{
  "hidden_size": 160,
  "num_key_value_heads": 2,
  "norm_place": "out",
  "rope_theta": 8760.0,
  "qk_norm": true,
  "init_std_up": 0.0361,
  "weight_decay": 0.05,
  "lr_head": 0.0101,
  "decay_shape": "sqrt",
  "batch_tokens": 65536,
  "doc_mask": true
}
Each number is 50 + 12 x the weight over its row's rms, rounded and kept within 0 to 99. Layers, rows and columns count from 0. The size before them is the row's rms in percent of the matrix's.

# up: layer 2 MLP up, 640x160, rms 0.108, rows 205-219, columns 0-159
# down: layer 2 MLP down (transposed), 640x160, rms 0.0979, rows 205-218, columns 0-159
# gate: layer 2 MLP gate, 640x160, rms 0.111, rows 206-219, columns 0-159
up205 100:39 49 51 66 55 44 26 53 51 36 70 46 39 59 62 39 64 51 53 45 18 50 45 60 59 55 41 78 43 72 54 55 59 45 58 69 43 48 65 33 44 49 23 63 53 27 38 33 60 62 58 60 42 54 62 46 54 49 40 27 45 52 46 27 28 43 41 44 56 38 51 59 67 49 53 34 42 40 56 33 77 27 49 51 43 30 56 40 49 56 46 45 63 52 55 39 35 46 46 45 58 58 68 53 54 45 46 67 25 56 35 36 51 55 61 45 56 47 47 66 50 43 47 75 52 53 49 54 61 48 53 47 52 38 42 48 44 59 50 57 69 61 73 25 85 48 61 40 49 47 77 42 61 43 43 63 47 43 71 62
down205 096:56 26 49 32 63 44 55 82 49 42 69 62 49 46 37 49 75 73 54 34 49 49 37 46 59 52 66 38 58 49 38 54 20 57 29 44 66 50 55 46 42 64 48 48 63 37 44 58 81 45 38 64 56 61 66 58 65 58 36 42 59 46 48 39 27 72 58 52 53 53 40 51 53 43 43 48 41 44 38 67 43 49 57 48 44 58 55 74 41 48 47 58 63 74 62 38 38 65 67 39 64 64 61 39 47 19 57 41 49 81 47 43 30 59 50 63 57 57 47 40 38 56 56 48 50 56 58 40 58 44 56 50 62 33 54 66 54 30 53 64 52 66 49 39 57 44 27 57 63 53 57 54 49 71 58 45 27 66 40 53
gate206 097:54 50 38 43 45 48 55 46 52 39 38 32 34 43 42 76 71 12 51 56 52 72 64 53 49 60 39 53 79 51 35 52 47 53 52 75 40 68 54 43 42 42 41 46 61 47 39 38 68 57 61 22 39 44 44 60 32 48 35 40 47 73 49 55 57 55 65 53 35 21 35 51 44 48 28 64 32 57 43 49 56 50 46 36 52 41 54 56 69 56 39 66 57 27 41 68 31 40 50 67 43 35 42 44 32 31 50 46 51 57 59 45 59 43 65 47 62 48 30 45 49 36 53 44 49 43 48 62 55 57 55 34 69 48 60 58 48 59 52 58 25 54 59 45 43 70 48 38 43 49 44 34 52 25 70 63 56 33 63 46
up206 095:78 39 44 39 39 48 71 62 40 55 53 36 55 59 49 49 63 53 44 56 55 40 68 30 43 47 44 48 33 53 39 26 59 35 46 56 51 33 41 81 43 44 32 44 45 57 32 41 69 41 47 59 55 35 47 58 46 50 53 51 38 57 64 53 69 34 56 35 54 69 29 60 47 58 47 60 57 54 53 44 30 40 55 57 57 33 66 45 77 60 58 62 32 45 54 33 62 45 57 42 71 49 46 42 38 52 51 23 50 36 43 59 29 49 38 13 56 61 61 08 57 67 56 53 60 63 50 43 55 36 51 63 63 71 60 49 53 56 56 58 63 51 54 41 51 68 43 35 64 58 35 49 36 47 58 56 65 50 53 46
down206 098:41 70 47 67 43 56 41 64 62 60 59 61 62 27 47 47 30 33 40 37 64 42 28 65 51 59 54 62 30 47 48 74 40 50 47 44 50 59 35 45 39 62 63 49 49 42 65 34 54 53 72 50 47 36 49 30 33 47 59 58 34 47 58 53 53 45 44 57 44 51 69 45 44 49 53 42 61 50 42 40 56 78 52 39 49 41 50 64 44 43 45 35 56 66 46 50 41 26 62 58 42 60 49 73 71 22 26 59 39 65 53 63 69 74 53 46 45 24 59 67 57 36 48 42 38 60 42 78 58 55 40 38 35 42 56 69 55 58 49 58 29 37 54 68 19 31 62 52 40 44 60 50 53 50 45 41 61 52 49 49
gate207 097:31 67 32 65 51 52 41 51 44 60 53 57 44 44 47 64 58 57 49 51 48 43 58 63 39 52 44 71 42 52 66 28 65 30 55 52 48 60 48 53 64 50 55 43 61 52 61 52 63 48 59 51 58 63 55 54 49 55 50 55 61 29 57 49 55 72 37 22 52 55 64 53 32 56 61 52 36 47 18 57 44 54 40 62 32 20 67 49 36 31 53 46 79 73 87 45 33 58 39 43 42 46 49 60 44 55 56 43 70 61 60 62 56 35 51 34 30 60 34 61 57 46 63 65 50 61 27 54 14 47 53 42 53 53 39 63 56 69 40 57 65 48 56 45 59 60 47 38 64 31 32 52 64 51 42 62 42 46 52 57
up207 096:49 41 32 45 52 78 46 51 31 67 50 45 56 67 60 32 45 45 48 61 74 42 43 53 52 32 67 52 48 66 67 48 48 44 68 43 76 54 53 46 55 38 79 70 50 33 35 37 60 70 62 42 61 42 54 54 48 53 37 48 52 63 47 31 52 66 45 56 46 36 66 69 43 79 61 69 46 53 47 43 41 60 57 61 54 59 54 59 49 40 60 73 46 54 40 71 55 64 44 52 72 70 60 57 51 30 49 57 44 53 59 47 60 57 43 63 52 51 52 54 59 44 28 59 46 47 48 14 67 60 52 52 45 54 29 54 60 59 25 34 51 46 67 32 63 28 54 56 52 44 39 49 51 52 39 58 62 33 37 69
down207 101:48 48 60 68 52 59 53 48 61 32 76 55 46 38 58 44 52 63 44 63 50 19 91 85 53 50 57 65 70 70 38 53 44 42 37 47 42 53 39 37 77 30 45 66 46 46 80 39 33 50 56 40 57 58 49 45 36 59 41 55 49 36 61 72 44 54 55 47 32 29 44 44 37 64 58 44 42 54 59 57 48 55 66 73 36 44 39 60 43 51 54 66 62 51 50 40 49 35 60 77 59 41 55 49 58 33 45 44 39 54 46 29 38 50 46 57 42 55 44 58 52 50 48 42 42 50 53 49 61 44 76 69 52 52 48 52 47 68 35 46 54 37 41 41 45 65 28 34 42 67 50 49 33 50 56 67 32 59 46 63
gate208 103:65 35 49 26 43 73 55 59 43 25 42 61 42 50 47 52 84 63 45 54 72 59 53 70 38 56 43 38 55 46 56 26 42 57 56 65 41 54 59 43 57 51 44 64 37 61 70 50 53 71 39 48 60 36 57 50 31 56 31 34 54 61 51 37 44 63 29 49 38 51 34 72 51 53 61 40 40 45 40 45 59 30 45 39 38 47 50 46 48 65 48 41 30 73 45 33 53 47 44 46 47 36 57 39 49 44 48 59 56 42 46 60 35 40 64 55 41 42 37 52 53 20 38 30 54 46 57 47 43 28 52 21 55 57 61 49 67 62 64 34 66 50 59 53 65 46 57 44 71 36 53 62 59 14 66 53 45 52 49 42
up208 099:37 41 46 48 52 49 52 39 38 43 48 55 72 51 55 42 53 30 60 54 35 62 50 64 62 52 55 62 43 43 47 45 48 35 58 43 57 48 38 56 49 54 40 48 50 53 47 60 54 22 48 60 48 49 70 53 56 45 51 55 55 62 60 56 80 54 60 44 90 41 39 56 35 55 42 62 29 66 52 48 46 43 26 60 53 52 33 53 82 53 41 60 43 56 36 63 61 48 42 33 47 78 49 53 40 43 42 43 41 40 51 35 37 72 70 32 60 63 42 59 76 58 52 38 11 45 44 47 39 54 35 55 51 56 59 63 44 58 39 38 58 67 76 27 58 38 45 68 55 43 63 42 46 72 66 30 41 53 61 48
down208 102:66 48 53 42 67 40 43 56 46 51 46 72 55 50 61 28 55 57 52 48 64 72 33 42 55 61 37 48 53 68 37 47 50 49 61 47 42 62 61 43 44 25 52 66 39 41 62 42 56 63 52 43 50 45 53 67 30 66 39 43 42 71 51 43 38 50 57 48 59 53 74 39 52 49 45 50 54 57 32 47 48 71 52 42 52 39 32 47 59 74 46 60 46 55 52 50 09 36 70 48 41 47 36 57 55 37 64 36 39 30 63 52 62 38 22 67 57 52 69 34 44 38 42 60 42 31 54 52 27 67 42 52 65 32 73 48 46 45 52 41 37 37 59 76 78 66 51 42 54 67 45 56 33 33 44 57 50 46 39 45
gate209 100:36 58 78 63 29 52 41 57 51 45 65 67 56 43 54 35 37 43 39 79 48 56 48 60 47 47 53 60 40 47 46 72 61 43 33 47 71 59 43 52 39 31 51 54 57 72 56 47 39 63 61 61 56 55 59 59 57 65 52 61 52 26 35 49 46 86 69 18 66 33 72 46 58 41 46 39 37 63 55 40 52 35 42 43 63 54 57 40 35 57 50 43 46 59 48 38 60 63 58 64 49 38 43 58 37 47 53 51 48 49 41 48 50 47 49 41 30 29 49 62 62 27 33 47 38 65 33 71 53 36 64 35 42 42 60 49 40 42 58 45 39 53 53 76 78 66 48 66 46 64 60 52 38 56 32 43 43 44 49 39
up209 101:54 37 30 54 49 51 54 28 58 27 47 47 52 58 39 53 66 29 45 37 49 26 62 48 45 68 54 48 55 58 61 54 61 51 68 64 20 71 53 54 54 53 42 29 37 44 56 36 62 43 58 65 40 38 57 46 47 70 24 71 40 54 49 38 61 40 40 67 49 50 29 50 52 49 53 56 71 61 46 48 72 55 62 52 62 42 45 46 56 66 52 67 52 59 82 37 44 56 39 52 62 34 51 51 45 47 66 43 27 37 56 56 61 48 42 30 67 57 23 31 42 69 63 59 49 46 44 50 53 62 30 74 50 61 54 50 48 68 49 51 41 41 56 59 31 43 67 61 66 63 76 46 43 33 58 59 54 39 43 46
down209 104:42 44 51 62 22 69 38 35 72 45 55 31 58 61 43 49 26 29 47 23 58 52 35 52 56 51 80 58 60 56 39 40 32 54 43 37 45 35 42 45 36 54 44 51 57 63 38 36 65 45 41 45 81 54 58 47 45 34 56 37 53 52 20 33 54 51 40 61 66 45 55 52 61 81 46 21 43 35 47 50 50 69 61 51 62 50 41 30 50 54 57 67 66 58 48 68 39 51 55 45 64 49 60 51 33 58 54 45 65 46 46 37 45 39 55 50 48 72 44 47 55 42 59 66 36 59 52 55 44 54 58 48 42 44 52 44 66 67 50 44 57 45 59 35 49 48 64 57 64 68 37 28 37 54 36 35 73 37 38 65
gate210 092:37 61 41 59 57 55 42 33 54 67 56 76 62 51 49 60 54 52 50 44 51 62 45 76 53 67 44 51 70 46 58 63 77 57 47 31 54 50 57 38 34 71 66 48 52 41 32 36 34 60 60 44 34 72 41 78 59 60 43 36 17 40 50 40 29 71 44 23 52 43 32 38 41 52 59 41 43 51 51 70 51 28 40 58 55 45 60 43 44 55 47 67 66 73 66 44 52 41 50 43 48 40 49 66 63 47 83 33 57 59 71 63 31 35 53 43 42 35 55 46 58 47 49 59 47 53 46 49 53 53 66 62 52 34 45 59 52 32 33 66 63 40 42 55 36 65 49 50 58 50 37 53 54 60 63 50 68 51 51 45
up210 095:29 10 49 57 37 63 43 80 46 56 34 61 34 54 42 60 51 42 59 38 63 74 33 63 36 33 58 47 38 45 52 56 68 54 61 47 39 58 48 63 47 51 66 56 31 50 58 51 52 48 47 44 36 48 72 38 65 66 49 50 61 51 71 34 56 61 61 37 36 59 34 69 45 34 58 66 36 42 28 48 33 57 41 40 32 57 72 48 57 37 49 40 37 52 41 66 40 65 50 59 35 60 48 50 69 44 51 55 58 54 64 36 43 53 35 59 51 49 51 50 57 47 32 46 38 44 47 32 34 72 44 61 38 45 52 56 55 47 61 51 56 28 32 47 72 47 62 40 48 74 61 33 43 42 40 39 30 54 64 36
down210 096:47 56 54 41 40 45 50 37 43 44 42 53 28 26 47 23 45 43 58 65 26 46 36 69 50 35 57 33 44 59 41 59 62 56 36 50 46 58 56 30 57 28 33 38 35 63 48 42 48 66 47 39 63 67 45 48 49 37 56 52 51 51 85 62 50 22 52 44 30 74 53 67 59 34 52 46 39 60 59 36 61 30 63 29 74 49 45 53 46 65 50 42 57 40 67 71 52 47 51 63 58 62 51 55 51 42 45 61 37 35 42 54 79 69 60 30 58 55 61 52 31 25 37 51 57 50 30 57 43 55 63 38 43 53 40 50 63 48 45 51 32 59 51 56 41 55 52 65 44 43 37 66 58 30 44 55 62 59 61 43
gate211 098:50 29 40 51 44 76 46 53 53 47 57 23 45 47 75 55 43 34 52 51 60 56 45 43 46 52 37 53 88 53 47 52 58 72 61 49 51 63 52 48 43 44 60 58 49 43 54 70 26 64 55 38 40 51 54 68 51 49 70 52 81 46 60 52 49 59 47 28 59 52 41 42 39 69 59 40 53 48 71 50 42 43 34 56 25 45 57 43 54 64 69 59 59 39 56 53 43 60 67 45 51 37 36 42 60 55 42 40 69 56 45 73 62 44 48 41 53 33 38 30 63 36 42 65 49 52 44 49 57 72 28 49 44 41 42 60 49 50 34 23 11 51 56 42 43 40 39 53 50 78 44 58 56 58 60 31 49 57 58 36
up211 102:52 35 45 49 50 52 60 48 49 56 47 53 57 57 56 68 57 48 54 72 61 76 41 49 46 34 33 54 68 60 50 47 33 63 47 60 73 56 50 68 43 70 71 31 51 70 45 51 38 69 67 60 48 56 67 72 62 55 36 84 46 50 68 51 39 47 38 58 63 59 64 36 49 61 58 46 43 43 52 52 42 51 45 54 62 39 66 69 43 57 54 25 54 61 58 39 61 52 40 52 61 33 37 42 51 63 41 47 81 46 41 49 45 69 35 54 49 46 44 39 24 40 41 50 68 65 26 43 55 44 45 80 55 54 81 31 57 48 56 35 47 58 35 68 44 32 45 34 62 50 44 51 56 56 42 49 37 46 57 39
down211 101:56 54 66 61 41 44 52 72 24 69 69 35 40 44 31 50 53 76 56 52 31 49 36 56 32 63 66 20 51 53 49 70 37 44 49 43 41 54 54 47 49 48 48 52 41 66 36 55 48 72 50 59 41 35 48 32 63 42 48 24 74 52 51 59 67 38 50 52 56 36 54 59 40 50 51 61 56 40 73 35 26 56 67 26 44 58 58 56 31 41 50 56 63 63 63 43 42 37 49 58 54 44 38 53 62 47 54 51 35 54 67 50 53 52 42 63 38 57 67 62 43 58 47 41 36 59 60 85 65 57 45 42 46 45 50 49 61 65 24 56 66 38 35 44 48 46 64 46 54 40 40 75 34 41 49 68 50 33 42 43
gate212 096:58 48 71 34 48 45 40 44 50 46 61 56 46 49 57 64 40 46 68 53 58 40 51 43 67 33 48 38 59 47 69 75 45 50 60 43 58 57 42 45 41 45 31 45 52 38 68 40 32 47 62 48 56 64 44 74 48 61 14 34 32 40 55 56 45 38 40 53 48 43 46 48 62 35 39 54 57 54 47 63 40 66 63 55 54 38 67 48 59 60 34 61 61 42 41 63 55 61 63 61 44 48 45 53 37 09 73 49 41 73 70 63 52 63 57 51 55 43 62 38 58 45 34 71 53 54 37 53 59 65 35 51 47 25 38 42 53 51 48 58 74 62 36 62 55 33 73 58 34 37 44 75 46 61 55 67 42 32 66 52
up212 093:69 36 37 46 55 61 63 25 64 58 47 39 66 53 49 42 48 52 66 49 66 66 53 40 42 58 52 51 72 40 41 56 59 47 52 65 50 24 60 50 44 64 51 78 47 36 48 63 61 50 41 62 84 56 53 53 61 70 35 62 54 43 61 40 31 46 48 41 57 47 63 72 52 58 51 44 37 51 57 49 20 29 36 28 40 28 29 74 42 66 55 52 42 67 29 57 60 56 48 31 41 52 55 58 45 59 43 41 43 50 55 51 51 67 44 59 71 54 29 55 48 34 58 42 41 48 35 41 38 35 63 36 72 33 54 51 39 48 53 47 54 45 48 48 65 33 36 50 55 60 42 49 41 38 36 67 64 28 32 55
down212 098:55 65 45 51 64 52 42 46 41 36 61 65 62 39 51 48 27 35 52 64 41 28 54 54 67 45 35 52 73 46 68 48 36 50 56 57 57 46 54 71 43 38 42 56 36 36 57 42 32 63 61 58 56 47 50 58 55 46 31 62 50 54 47 38 43 42 40 45 47 26 58 53 49 26 46 43 54 50 59 66 23 66 69 54 57 56 56 42 55 44 26 66 68 46 34 62 63 61 55 54 47 56 48 39 37 55 50 66 30 60 51 72 49 66 46 42 74 58 73 72 72 41 35 73 45 54 46 64 63 45 40 57 35 53 50 42 54 40 45 72 86 48 49 52 46 31 55 49 33 27 54 52 39 51 47 71 37 46 57 34
gate213 103:55 61 46 64 60 48 54 53 28 32 60 46 60 47 51 39 42 45 43 72 62 56 44 41 87 49 62 42 40 43 51 43 63 55 38 61 57 49 51 70 60 45 45 34 80 50 38 66 36 69 48 70 58 43 60 50 57 57 47 34 57 32 42 73 77 49 35 50 60 41 37 41 53 45 64 38 44 49 44 37 50 56 59 70 54 51 47 55 60 24 78 41 40 60 48 51 55 63 41 61 60 30 49 59 33 57 63 42 68 47 34 43 44 44 77 70 62 47 65 44 58 33 54 58 49 31 52 59 48 63 48 58 69 44 61 71 34 64 42 46 52 61 34 53 45 55 66 41 40 53 53 62 20 48 60 37 41 66 59 61
up213 102:55 74 56 58 46 55 58 53 42 44 34 50 41 57 51 70 40 49 55 68 52 36 65 37 51 57 50 39 51 58 45 33 45 62 32 67 42 49 48 42 44 42 57 59 54 69 67 44 44 65 40 26 48 50 54 47 54 46 20 47 64 51 44 69 62 59 51 38 45 40 38 54 73 48 49 49 33 50 67 67 37 39 60 34 62 73 43 38 64 49 40 67 74 69 40 59 41 27 12 46 64 61 61 43 54 43 55 55 49 55 52 40 49 46 41 51 49 76 51 71 48 54 54 62 63 38 61 15 43 45 57 55 33 56 50 61 60 70 53 60 38 43 49 52 50 48 58 64 69 46 51 32 78 51 56 75 52 58 65 40
down213 108:43 39 32 42 53 75 48 61 55 47 33 40 70 32 60 52 59 44 57 52 73 42 51 62 63 31 51 61 38 36 49 59 65 51 46 48 33 39 60 51 56 17 42 31 49 55 46 43 48 49 31 38 55 46 34 35 57 58 54 38 65 48 24 51 47 53 52 08 52 45 71 52 56 53 51 33 76 54 48 42 56 48 39 73 56 57 70 40 69 38 39 46 10 60 44 54 58 57 32 43 55 35 47 43 45 39 65 43 68 49 53 28 32 56 63 49 44 55 47 64 43 67 50 57 58 48 39 60 60 38 49 49 49 32 58 64 47 42 44 54 49 53 59 48 51 58 59 37 41 59 40 72 42 65 53 36 54 53 35 74
gate214 092:75 46 34 48 46 57 50 80 27 48 47 36 45 20 46 37 58 73 27 58 25 53 67 62 33 62 40 51 50 60 57 60 48 61 51 48 32 49 69 58 57 49 48 64 51 44 38 54 54 40 52 60 53 35 49 52 36 48 52 50 66 44 15 51 51 46 60 48 67 49 40 33 36 49 63 45 63 28 64 39 54 45 38 44 40 57 55 55 44 55 46 52 43 47 38 48 58 42 60 57 57 49 46 53 64 17 61 74 54 80 72 61 56 68 55 52 20 63 60 49 49 64 49 61 41 60 50 48 68 62 57 40 48 39 35 46 51 51 44 59 58 83 57 41 37 48 47 60 44 47 38 40 68 58 42 50 68 48 62 58
up214 096:47 66 57 41 43 61 34 50 48 37 51 60 44 50 44 53 46 59 31 50 59 48 49 24 69 61 38 37 47 44 62 44 50 79 43 58 57 73 68 67 38 65 79 35 50 39 44 53 44 53 29 74 41 48 51 78 39 52 27 51 60 36 51 41 55 57 49 63 54 48 67 49 52 59 41 57 62 48 47 71 53 37 40 37 63 56 54 53 53 47 57 48 53 47 16 52 50 51 29 51 23 64 66 55 57 56 56 62 45 49 44 52 41 26 45 73 57 47 39 43 32 54 52 51 60 29 46 50 54 57 57 50 49 44 61 31 42 60 33 59 50 63 11 44 58 43 49 57 19 59 38 52 25 59 40 60 48 46 53 43
down214 101:64 41 51 70 39 31 61 39 42 42 67 46 59 42 57 58 49 55 52 57 46 58 52 42 43 38 66 63 28 49 44 55 76 59 48 36 59 43 32 55 44 42 55 68 49 47 67 43 76 49 65 34 43 48 41 43 51 57 42 49 30 48 54 50 42 62 32 40 43 50 47 48 58 57 56 44 45 47 44 39 57 46 51 42 50 33 37 65 44 48 58 54 39 29 63 65 35 37 62 54 56 18 62 55 29 51 58 44 46 65 57 52 48 60 46 27 49 36 44 63 76 30 50 41 43 53 67 66 54 80 51 90 36 35 39 47 26 49 72 40 53 52 59 35 66 68 57 42 49 45 72 42 42 57 37 25 49 43 45 66
gate215 100:32 57 50 62 61 67 41 55 50 63 39 54 35 54 43 64 56 47 73 54 64 58 52 67 17 62 44 54 61 41 44 54 48 55 62 73 54 66 54 35 66 47 55 79 65 40 38 51 48 62 56 46 54 37 42 55 40 67 30 39 60 38 32 23 43 52 45 50 41 66 53 50 41 30 55 56 48 24 35 29 59 38 37 60 64 51 29 70 44 50 73 56 49 63 60 54 57 49 76 67 48 70 48 43 62 46 56 73 65 75 43 57 62 48 51 42 53 64 63 58 50 50 57 42 74 42 23 38 51 61 29 36 68 62 47 45 57 37 57 47 52 44 56 45 44 33 28 42 52 56 40 52 53 44 56 54 56 50 62 46
up215 105:55 48 51 55 62 37 41 44 56 32 62 42 43 48 61 52 64 48 25 70 40 56 58 54 52 34 42 52 54 45 50 53 45 46 58 34 25 77 33 51 41 39 53 59 47 45 62 57 48 55 65 54 58 62 55 44 66 68 64 56 33 44 56 54 36 48 51 64 43 48 41 62 60 41 37 35 43 41 58 21 48 78 43 54 53 54 50 66 56 70 36 45 44 51 55 26 37 60 65 63 45 70 44 57 41 34 65 24 59 44 37 54 55 59 38 36 58 53 66 41 60 34 55 61 67 42 57 26 69 58 42 35 54 29 72 57 47 32 44 61 57 58 62 58 54 72 67 27 52 48 65 67 19 40 34 51 50 42 65 45
down215 103:43 54 56 74 27 51 29 77 55 46 71 34 54 42 47 52 54 45 39 52 54 53 58 43 68 48 42 47 25 40 54 57 42 42 42 41 54 30 54 63 34 57 30 46 77 41 40 57 45 43 26 48 46 55 43 48 38 51 56 54 38 47 43 65 43 16 66 59 51 37 56 50 52 46 40 44 59 33 54 16 64 58 70 39 41 46 82 41 40 39 40 58 50 43 55 60 59 37 51 57 64 64 45 56 51 53 51 33 46 29 64 29 42 49 64 52 51 55 37 59 39 46 70 66 55 49 65 43 69 60 59 41 37 52 55 44 32 59 59 56 57 57 60 71 31 51 69 33 46 55 75 56 41 64 66 41 52 48 37 59
gate216 100:61 41 55 45 59 52 77 65 46 59 50 42 31 59 48 51 68 37 46 40 65 32 48 52 58 48 60 35 36 65 59 41 57 53 53 51 51 43 54 55 59 65 62 53 23 54 46 58 29 27 52 47 38 74 49 46 50 45 65 47 48 50 72 34 48 38 48 68 37 66 56 45 74 50 50 40 38 30 24 51 51 65 47 63 39 52 51 74 59 39 70 63 55 59 32 40 60 42 57 47 48 57 58 06 44 61 60 60 39 61 51 62 69 45 41 52 52 55 75 37 46 46 43 64 58 54 51 26 66 50 45 38 36 48 61 57 54 41 59 46 61 60 44 68 59 60 50 74 35 46 36 64 53 52 77 68 49 54 59 51
up216 100:48 56 61 52 32 47 35 62 55 61 37 68 49 81 66 25 49 28 49 53 72 33 59 61 42 54 61 51 50 35 51 38 22 54 54 56 59 53 36 59 36 54 43 68 47 60 36 48 42 40 61 41 36 50 47 27 56 35 45 53 39 55 52 63 54 50 55 61 54 55 38 74 34 59 36 48 50 57 63 53 41 61 52 34 59 38 51 74 53 39 54 44 44 52 30 33 68 65 45 36 66 49 38 30 39 75 37 33 41 55 49 64 63 39 55 49 32 55 30 39 40 49 52 66 25 46 44 36 68 42 29 59 44 58 34 48 56 63 48 41 43 28 32 41 33 46 64 50 40 59 41 66 41 24 47 48 41 38 50 40
down216 099:65 53 66 56 47 53 70 45 56 31 67 65 41 46 45 62 48 94 63 63 31 66 50 66 57 65 62 48 64 49 51 66 45 56 49 51 53 59 37 41 64 57 38 27 51 51 48 68 55 63 34 77 48 65 31 49 49 36 56 52 49 53 41 39 51 37 55 44 19 61 48 32 45 43 34 40 42 49 32 45 37 31 55 54 45 63 62 36 36 48 72 40 61 57 69 72 58 51 43 62 53 59 46 53 66 60 59 51 64 53 36 53 39 59 48 45 61 72 78 57 49 46 57 34 76 75 48 35 33 43 52 38 60 36 55 53 47 34 41 53 44 55 37 59 56 37 37 53 44 56 44 45 53 71 38 52 47 61 63 50
gate217 100:52 42 32 55 57 41 47 55 35 59 69 60 54 48 43 52 54 61 56 67 34 71 16 58 44 58 43 28 50 62 69 55 58 50 47 59 50 61 54 54 69 59 51 41 84 56 61 53 70 55 54 60 47 70 57 73 36 50 69 53 53 41 48 67 67 50 56 47 62 45 29 34 57 47 85 57 34 44 50 40 50 50 65 45 48 66 55 46 65 36 39 55 46 66 66 49 44 32 50 43 40 50 41 35 48 61 47 47 47 16 41 62 25 54 50 48 65 36 59 62 52 33 74 49 58 62 41 54 35 54 48 46 48 49 71 47 54 40 66 50 64 60 49 36 32 41 44 46 60 61 32 43 49 48 60 51 47 46 24 74
up217 098:74 49 47 55 50 42 59 70 45 71 37 51 48 44 45 36 51 57 36 37 58 36 49 48 46 71 71 49 37 48 63 48 65 54 53 28 49 27 53 53 59 64 44 35 30 40 64 51 33 71 52 70 49 54 48 69 49 68 37 33 52 55 70 43 51 53 46 53 63 56 60 55 51 51 49 37 33 39 62 49 53 48 36 68 48 53 54 33 57 41 27 78 59 30 47 34 63 50 39 58 62 74 52 32 60 48 38 48 46 61 61 45 46 40 36 63 42 47 26 48 54 34 57 63 59 71 48 55 36 54 29 56 63 59 50 48 24 37 42 67 42 23 67 58 30 65 69 27 49 52 45 63 55 37 62 41 56 40 43 47
down217 103:43 61 36 39 51 46 51 64 43 50 52 68 43 63 41 67 26 38 55 50 45 30 68 52 41 31 70 69 61 45 52 51 43 59 47 76 64 63 70 42 69 75 46 63 39 66 77 50 47 45 47 55 43 55 30 39 49 32 54 60 35 44 50 54 55 55 27 52 50 55 60 50 27 67 36 50 62 51 58 48 52 50 54 56 48 20 66 48 54 47 40 47 70 45 41 51 41 51 59 25 56 71 65 55 40 27 46 58 48 52 58 56 43 50 57 67 38 63 57 55 32 61 52 50 49 32 64 58 72 53 66 62 45 32 33 32 54 39 44 62 41 59 54 51 76 43 39 67 36 75 39 29 64 44 46 55 51 56 51 51
gate218 102:45 77 52 52 49 73 56 77 45 45 67 43 43 51 62 65 79 57 59 70 42 40 46 63 65 44 37 47 48 50 40 56 57 42 65 62 53 33 35 59 50 72 40 44 28 16 65 69 44 36 34 41 45 59 69 39 47 67 45 69 35 51 64 54 56 55 60 39 41 40 50 47 48 51 30 61 59 44 50 34 44 53 55 37 54 43 44 81 58 50 46 61 50 45 56 54 41 55 34 49 54 53 66 32 66 57 60 53 57 25 36 43 48 43 51 47 56 39 63 64 43 57 49 41 57 58 64 72 45 48 51 60 47 69 54 64 46 47 44 49 37 84 36 68 69 55 51 56 31 41 32 43 72 56 68 47 50 61 55 41
up218 105:49 44 35 63 51 54 71 59 48 40 56 46 62 59 56 48 52 73 71 64 50 44 62 56 52 65 55 54 35 64 28 44 63 45 56 26 64 72 41 43 60 53 31 17 47 42 59 63 60 61 50 53 40 38 43 40 56 49 42 54 57 38 55 38 57 55 56 52 68 59 45 59 56 41 50 67 32 64 45 43 50 73 38 41 42 49 39 60 50 34 44 58 57 57 35 56 56 43 39 42 37 55 34 13 71 68 55 53 50 60 32 49 41 31 36 52 60 40 30 66 46 52 47 20 41 51 43 46 48 49 58 30 43 35 63 46 56 77 43 51 56 60 29 55 48 63 76 53 35 62 41 50 84 40 52 60 49 46 55 49
down218 102:53 60 52 38 63 38 49 55 51 35 49 62 36 63 52 40 65 61 51 55 37 46 49 38 36 57 63 62 51 29 77 52 51 50 60 38 35 49 77 47 35 35 62 57 28 52 65 54 37 58 44 69 50 43 50 54 51 47 75 59 66 46 53 67 59 88 53 70 47 45 58 50 46 40 54 37 36 28 42 45 35 30 71 19 57 60 55 52 43 43 60 38 40 58 42 36 33 66 41 50 49 58 49 52 43 55 48 70 37 64 37 50 66 53 57 48 38 56 55 39 68 43 59 50 44 54 62 31 24 64 39 38 54 38 50 37 26 32 43 57 23 44 47 66 63 63 44 48 61 36 34 60 40 59 39 54 52 51 66 45
gate219 104:69 48 60 59 47 57 59 37 36 48 39 40 70 46 57 34 37 60 45 45 56 52 77 65 70 47 35 40 45 63 28 33 39 83 73 65 48 46 51 55 54 60 46 52 32 59 57 56 37 48 32 36 41 26 58 45 59 49 57 41 38 54 31 43 48 57 39 50 79 64 41 39 68 47 59 66 61 41 45 41 48 29 61 46 44 74 34 45 50 37 53 51 40 30 48 38 45 53 38 44 51 44 62 41 68 72 56 55 60 32 65 37 32 45 42 52 45 47 40 59 26 63 46 39 59 55 53 46 58 53 67 43 53 67 41 60 55 51 67 76 63 39 67 64 62 50 52 39 29 44 31 57 68 37 47 57 65 40 57 50
up219 097:59 35 48 52 47 45 64 38 63 42 56 28 41 41 76 73 38 58 61 44 56 51 53 47 62 61 50 36 62 62 61 53 88 43 43 44 32 40 46 43 46 42 39 40 45 31 68 43 57 65 66 36 27 56 58 60 36 59 48 71 33 52 42 64 49 49 39 36 35 83 50 56 43 69 70 85 32 60 65 58 46 48 41 56 55 47 38 44 75 35 53 45 50 50 51 47 45 61 44 51 47 34 52 50 55 64 51 42 35 42 57 62 50 52 24 62 51 55 43 37 57 49 47 51 60 52 52 26 52 58 57 44 50 37 61 34 40 45 29 42 39 51 28 47 33 41 37 47 57 41 54 55 50 43 60 16 44 62 55 61